Weights of a small transformer language model.
Architecture: learned positions, biases, untied embeddings.
Training: a variant of Muon for these matrices, 8561 steps.
Each number is 128 + 24 x the weight over the matrix's rms, rounded and kept within 0 to 255. Layers, rows and columns count from 0.

# layer 5 MLP down, 768x4608, rms 0.0222, rows 348-369, columns 144-287
[[122 106  91 131 138  92 117 136 114 159  86 131 135 158 156 131 103 125 136  99 126 134 151 117 167 162  96 160 189 105 146 154 140 116  81 121 147 116  97 127 125 146 148 100 122 134 109 140 128 175 125 170 135  67 100 158 133 143 127 112 124  92 110 127 111 118  83 113 178 113 115 123 153 121 154 134 162 147 150 157 137 116  79 113  98  97 143 127 134  93 124 116 144 116 158  99  98 116 143 130 132 154 129 131  81 105  86 112 164 105 128 121 161 141 115 103 136 135  71 129  91 121 131  90 125 139 114 108 119 135 104 148 108 152 144 102 128 149  97 134 109  76 139 128]
 [125 110 103 155 133 140 155 135 171 152 155 128  81 135 126 158 120  81 121 133 149 121 141 122  94 112  91 123 174 137 116 143 125 146 110 147 119 128 129 116 120 167 126 135 135 140 164 132 113  82 100 134  67 143 133  90  93 113 129 124 166 112  86 126 166 119 129 147 136 148 114 145 112 162 149 104 120 153 137 140 140  86 142 105 115 134 122 138  91 123  86 158  90 106  84 108 128 111 101  99 104  77 141 127  94 110 118 128 124 150 160 187 162 147 140 114 143 131 109 102 176  98 131 120 134 109 134 131 126  84 153 109 159 116 151 106 163 139 134 158 115  92 113 127]
 [ 69 139 110 111 104 101 135 187 102 113 153 100 135 141 109 117 119 130  97 135  97 168 132 195 138 100 110 133  47 113 111 154 107 130 137 135  85  77 113 145 127 106  97 137 139 139 127 120 117  80 149 145  91 147 138 156 126 150 125 114 139  98 136 117 100 131 107 115 123 158 120 165 147 142  81 173  98 117 139  43 127 112 124 111 109 145 116 148  91  92 147 149 133  92 115 127 135 150 120  89 123 119 132 134  99 115 152 143 107 124 123 133  97 122 132 107 131 167 107 118 128 118 166 116  69  85  95 116 145 139 136 143 113 105  97 102  79 127 133 121 106 105 147 122]
 [145 107 149 158 154 112 166 134 119 153 163 113 131 132 117  94 173 181 137 182 156 125 116 129 145 107 146 163 134 157 141 151 158  93 111 134 142  91 140 140 140 113 133 131  91  88 151 160 154 129 104 145 113 112 181 136 151  99 130 136 127 138 157 120 118 121 116 128  94 130 116 159  93 130 105 148 140 164 139 136 102 114 152  93 131 130  95  75 104 123 147 115 142 111 113 149 114 110 106 124  76 108 128 136 147 145 105 161 173  98 112 132 146 121 153 125 147  71 145  96 106 125 127 134 100 167 109 117 139 148 149 116 136 136 108  83 124 119 146 179 119 107 114 110]
 [121 146 120  99 121  75 134 124 130  65 131 113 102 110 116  81 169 119 165 139 152 122 142 139 126 141 137 115 193 122 170 119  73 163  77 136 153 122 131 185 128 137 124 150 119 135 101 139 130 148  82  73 115 141 114 112 148 152 127 113 144 185 135 139  98 102 106 105 145 181 121 117 153 115 109 118 148 123 102 103  93  94 145 130  91 123 104 101 139 115 141 120 155  98 111 110 117 134 105 106 109 137 154 105 105 140 105 127 131 128  94 145 135 149 116 162 156 153  86 134 140 142 133 116 107 138 116 155 153 152  79 136 158 127 157 124 149  98 132 111 152  86  64 113]
 [113 115  64 183 105 154 154 112 118 117 132 129 117 122 136  90 138 122 139 112 150 151 173 174 156 120 135 114 140 134 163 148  71 124 107 141 149 132 118 157 140 151 142  99 106  75 118 174 151 152 121 119 127  83 127 137 147 105 147  89 115 114 168 177 140 105 110  82 107 151 173 101 163 175  60 117 129 141 133 156 105 124 141 137 140 132 119 126  89  99 146 114 136  80 128 116 146 111 141 117 136 130 151 153 109 152 133 121 124 111 104 150 169 100 127 146 119 110  76  91 106 160 109 112 137 158 114 119  91 123 131 143 161 102 113 119 158 152 118 121 125 144 122 125]
 [121 108 132 124 149 134 146 145  92 119 103  93  88 144 140 163 129 144 135 156 167 113 177 159  72 120 137 137 143 166 141 150 118 155 134 131 137 102 137 112 138 140 132 101  93 165 122 136 140 111 143 125  73 106 150 150 145 157  93 122 150 105 135 134 123 128 142 163 160 136 122 143 106 134 177 147 147 127 111 126 141 147 133 123 102 155 153 104 109 134 128 140 102 108 116 122 106  93 121 152 149 136 135 148 114  92 133 139 151  83 176 135 136  96 132  87 131 148 131 125 111 135  81 160 157 104 152 102 151  91 129 132 159 115 145 114  88 156  76 108 120 131  87 142]
 [142 107 135 154 127 136 133 153 160  99 129 119 108 132 114 159  73 125 172 161 196 145 158 160 147 121 126 100  93 131 139  96 127  72 114 118 110 127 133 111 144 148 114 128 204 134 109 134 154 125 128 160 149 103 160 133  85 119 116 163 130 133 128 141 134 144 206 148 119 158 174 145 101 113 119  82 125  95 140 109 145 158 158  98 196 154 132 146 139 166 160 158 150 135  99 131 147 167 152 145 119 161 166 121 121 119 140 156 102 112 176 116 125 129 107 134 177 124 107 137 136 109 149 168  91 157 119 180 109  80 109 121  84  91 158  93 157  98 139 111 109 138 147 148]
 [139 109  87 128 123  97 202  98  90 137 126 123 114  99 124 137 126 163 146 140 156  95 173 119 108 118 128 137 122 120 111 128 135 124 100 112 127 167 159 153 174 159 125 160 131 147 139 138 113 125 149 118 130 120 125 129 118 129 127  88 182 105 126 112 148 108 107 130 137 133 151 114 151 133 108 165 140 171 138 117 127 133 146 157  78 146  98 129 129 116 132 132 137 150 103 150 118 114 171 134  82 150 126 132 131 144 181 146 115 150 162 101 147 111 106 164  77 127 105 131  94 101 107  75 135 129 143 122 176 179 129 129 120 160 147  52 134 106 112 130  62 122 126  94]
 [ 77 125 116  95 116 130 114 135 129 133 139 110 112 150 136 106 151 141 143 149 170 157 164 136 105 127 123 102 177 120 103 137 137 123 181 142 108 100 133 122 142 137  91 118  78 123 137 131 164 120 148 123 136  99 124 127 132 144 128 110 122 121 115 143 155 150 102 131 110 104 102 122 124 162 135 121 136 115 164 116 137  69 176 156 111 135 128 132 135 109 163 101 160 147 147 125  70 131 136 136 178 136 143 132 129 195 130 143  87 154 112  94 142 147 165 134 139 134 151 160 139 192 122 127 105 109 144 123 167 135 113 129 137 163 130 120 118 138 114 116 116 156 118 138]
 [144 153 118 155  93 115 139 128 128 133 157 111 126 136 123 105 100 110 131 118  96 154 108 120 112 140 169 141 131 115 133 139 109 144  94 132 102 173 139 119 132 128 105 137  92 102 144 103 154 154 154 154 195 177 142 139 158 156 163 158 114 108 134  93 152 106 165 135  90 112 136 150  96  98 138 140 141 113 116  86 151 125 136 113 135 177 143 132 142 115 171 115 145 140  82 100 149 111  80 134 129 116 128 122 106 149 172 168 130 126 160 134  89 147 135 147 130 115 152 150 169 122  87 171  89 131 186 131 154 137 133 141 145 147 105 120 135 144 145 156 163 151 139  97]
 [150 153 140 130 132 175  73 122 139 125 113 151 133 135 150 155 148 157 150 112 130 142 131 166 107 117 143  85 124 119 123  96 102 118 104 144 121  78 122 139  84 127  91 129 141 161 149 175 129 142 139 136 160 124 128 156 122 129 117 134  98 137 137 108 133 119 165 122 155 148 119 124  98 116 102  79 117 104 118 154 150 152  97 109 123  87 124 114  89 112 100 147 113 161 107 102 129 124  76  85 127 158 104 138 122 151 169 108 114 138 148 122 126 155 169 114 111 111  97 119 142 130 114 123 104 115 182 119 128 120 181 104 128 167 112 129 139 103 114 131 143 113 113 115]
 [157 111 123  85 140 159 156 121 150  92 170 137 170 149 119 100  83 108 145 131 177 110 116 141  74 144 152 102 159 102 140 128 122 128 156  98  98  86 110 114 139 119 148 125 123 148 149 116 129 149  95 134 189 109 103 150 145 128 108 116 126  97 105 148 147 157 141 104 141 114 103 159  79 114 147 126 128 146 148  97 136 109 167  90 152 127  83 110 153 128 106  96 164 141  98 139 140 146 136 127 155 146 144 150 129 101 126 133 118 123 139 115 144 140 134 148 124 124 132 122 133  96 121 139 113 109 123  80  97 109  88 137 140 150 142 128 137  98 122  93 110 169 117 113]
 [138 150 131 118 125 173 121 165 123 122 121 128 112 118 154 135 162  84 126 104 157 141 112 103 116 112 156 152 133 120 164 147 202 129 135  71 156 128 119 118 109 123  85 145 137 179 143 118  98 107 135  96 135 158 182 127 132 137 107 111 115 114 102 118 128 151 114 126 162 194 116 154 132 139  85 129 107 122 139 146 168 111 122 123 147 104 123 135 165 126 136 153 183 118 171 110 133 139 135 129  87 142 163 132 164 150 164 157 167 189  99 127 142 144  71  94 159 175  63 106 160  93 118  83 146 130  84 170 154 139 178 152 127  99 110 152 112 124 116 149 174 147 104 150]
 [151 153  99 140  80  91 121 116 115 145 167 140 165  88 102 159 163 156 137 137 126 107 124 159 144 134 147 115 104 121 116  98 122 146 146  97 156 117 178 127  84  88 134 135 110 115 126 108 170 158 124 143 136 111 111 108 108 130 135  97 106 168  95 147 137 125 149 121 167  88 107 132 108 137 148 153 171  98 133 110 106 141 125 124 140 104  99 128  95 145  87 130 123 132 150 122 120 135 120 151 152 131  99 129 176 146 149 111 110 141 115  69 123 136 100 100 136 137 132 147  90 133 173  90  98 157 137 105 128 108 138 113 117 131  93 119 109 140 146 112 137 119 104 143]
 [127 167 126 125 141 125 109 125 114 127 143 133 124 116 118 173 143 111 136 145 122  75 126 111 155 126 103 149 143 110 122 135  86 155 127 114 120 154 172 162 108 125 128 139  91 111 157 164 146 123 118 154 137 133 158 135  92 111 133  59 127 177 102 128 136 142 145 141 113  99 156 134 129 112 122 126 147 118 121 104 173 141 167 112 145 102 111 116 106 153 129 125 171 146 124 170 127 136 140 107 102  90 144 125 134 161 104 161 123 130 120 132 135  97 139 116 134 114 153 131 152 134 165 187 121 173 139 127 143 163 102 103 135 147 119 146 116 132 146 118 141 168  90 162]
 [171 108 124 129 110 154 141  96 134 145 133 144 144 113  71 128 123 126 120 114 120  78 151 162 101 134 110 114 135 100 139 173 131 111 160 170 108  89 112 125 106 153 123 128 156 140 137 142 170 156  82 133  94 102 100 138 139  86 116 108 113 124 130 136 131 162 113  81  89 129 135 122 128 160 117 164 180 130 142 143 119 124 151 158 120 130 157 114 137  94 136  98 134 107 133 152 146 156 138 133 157 122  94 141 111 110  64 124 125 109 106 106 106 118 122 120 126 102 162 128 115 126  96 118 154 155 130 120 122 120 101 130 104 103 102  92 119 118 171 125 152 123  98 178]
 [115 123 118 147  88 141 118 124 129  97 128  95 150 143 104 124 111  90 146 110  99 135 140 139  84 122 119 132 132 120  55 126 137 183  95  66 166 105  83 133 141 143 131 127 154 130  99 107 118 170 123 117  81 173 148 106 118 115 112 123 156  92 139 159 134 136  93 123 154 112  99 138 107  74 139 113 128 142 114 151 129 108 180 157 143 139  98 119  94  84  78  67 143 136 106 108 119 156 141 111 135 176 120 152 141 154 107 115 113 126 139 122 118 109 120  57 119 125  60  90 104 140 128 139 109 145 135  98  92 120 105 131 153 117 150 121 128 103 101 151 134 149 132 143]
 [143 125 146 127 139 156 124  75 130 124 148 101 108  85 129 114 113 116 108  99 124 123 120 132 141 112 107 123 113 150 113 144 152 110 160 135  83 166 135  96 104 127 125 147 144 119 143 124 112 140 130 127 144 140 114 104 145 130 155  82 137 143 131 132 118 179 114 148 119 136 121 128 113  86  90 122  97 173 132 167 116 138 137 106 175 126  65 140 153 170 158 112 119 109  92 132 139 140 122 107 103  88 122 143  94 139 114  96 109 106  84  95 139 134 156 139 145 127 121 115 122 148 173 106 129  93 125  79 158 145 115 148 150 126 125 128 125 123  88 156 133 154 168 114]
 [100 128 109 149 111 132 126 156 150 109 114 119 114 134 147  83 123 149  69 129 118 159 179  91 123  74 119 128 157 120 150 118 135 156 155 153 138 110 101 132 122 124 171 114 106 103 183 130 135 108 126 113 127 125 133 102 142 118 148 106 136 150  89 116 124 156  97 142  97 135 107 147 119 134 113  91 111 106 116 117 179 110 141 129 133 137  93 136 155 126 142 101 173 123 168  86 108 105 144 124 118 145 159 139 148  85 126 133 138 121 127 165 142 156 107 129 140  86 110 103 121 124 132 110 150 158 122 157 140 151 129 151 126 143 112 142 138 132 149 128 149 134 121 148]
 [ 64 167 154 125 139  99 132 134 103 145 110 130 114 135 160 142 142 124 182 106 178 120 134 142 155 112 152  86 104  75 107  69 157 156 124 134 116  72 138 150 114 177 153 135 105 119 155 126  96 155  94 141 147 155 155 119 154 142 117 112 159 129 127 136 124 107 131 141 124 166 138 136 137 150  89 126 113 159 120 127 140 139 167 118 147 157 134 129 103 102 131  94 115 120 174 134 107 152 152 131  88 127 121  98  98 135 102  76 140 150 114 128 124 159 119 157 143 159 105 105 128 133 135 151 115 131 108 141 126 128 131 124 136 134 116 143 131 187 123 139 144 135 101 133]
 [ 78 122 152 175 139 170 116  98  84 126 146 108 138 121 158 121 196 126 169 162 144 130 122 168  99 145 154 114 116 136 121 174 112  73 129 153 172 133  97 154 158 117 114 133 154 154 164 121 126 109 116 152 171 134 103 123 126 110 160 111 144  86 132 134 116 156 142 116 144 135 153 111 125 150 141 133 144 136 115 160 128 172 140  90 121 147 140 100 129  84 105 119 119 145 148 112 127  82 115 115 120 127 115 122 194 145 141 158 112 141 139 123 114 136 110 164 125 130 148 114 133 115 125 106  89 149 116 147 168 118 141 133 183 116 109 164 119 144 108 144 167 134 149  96]]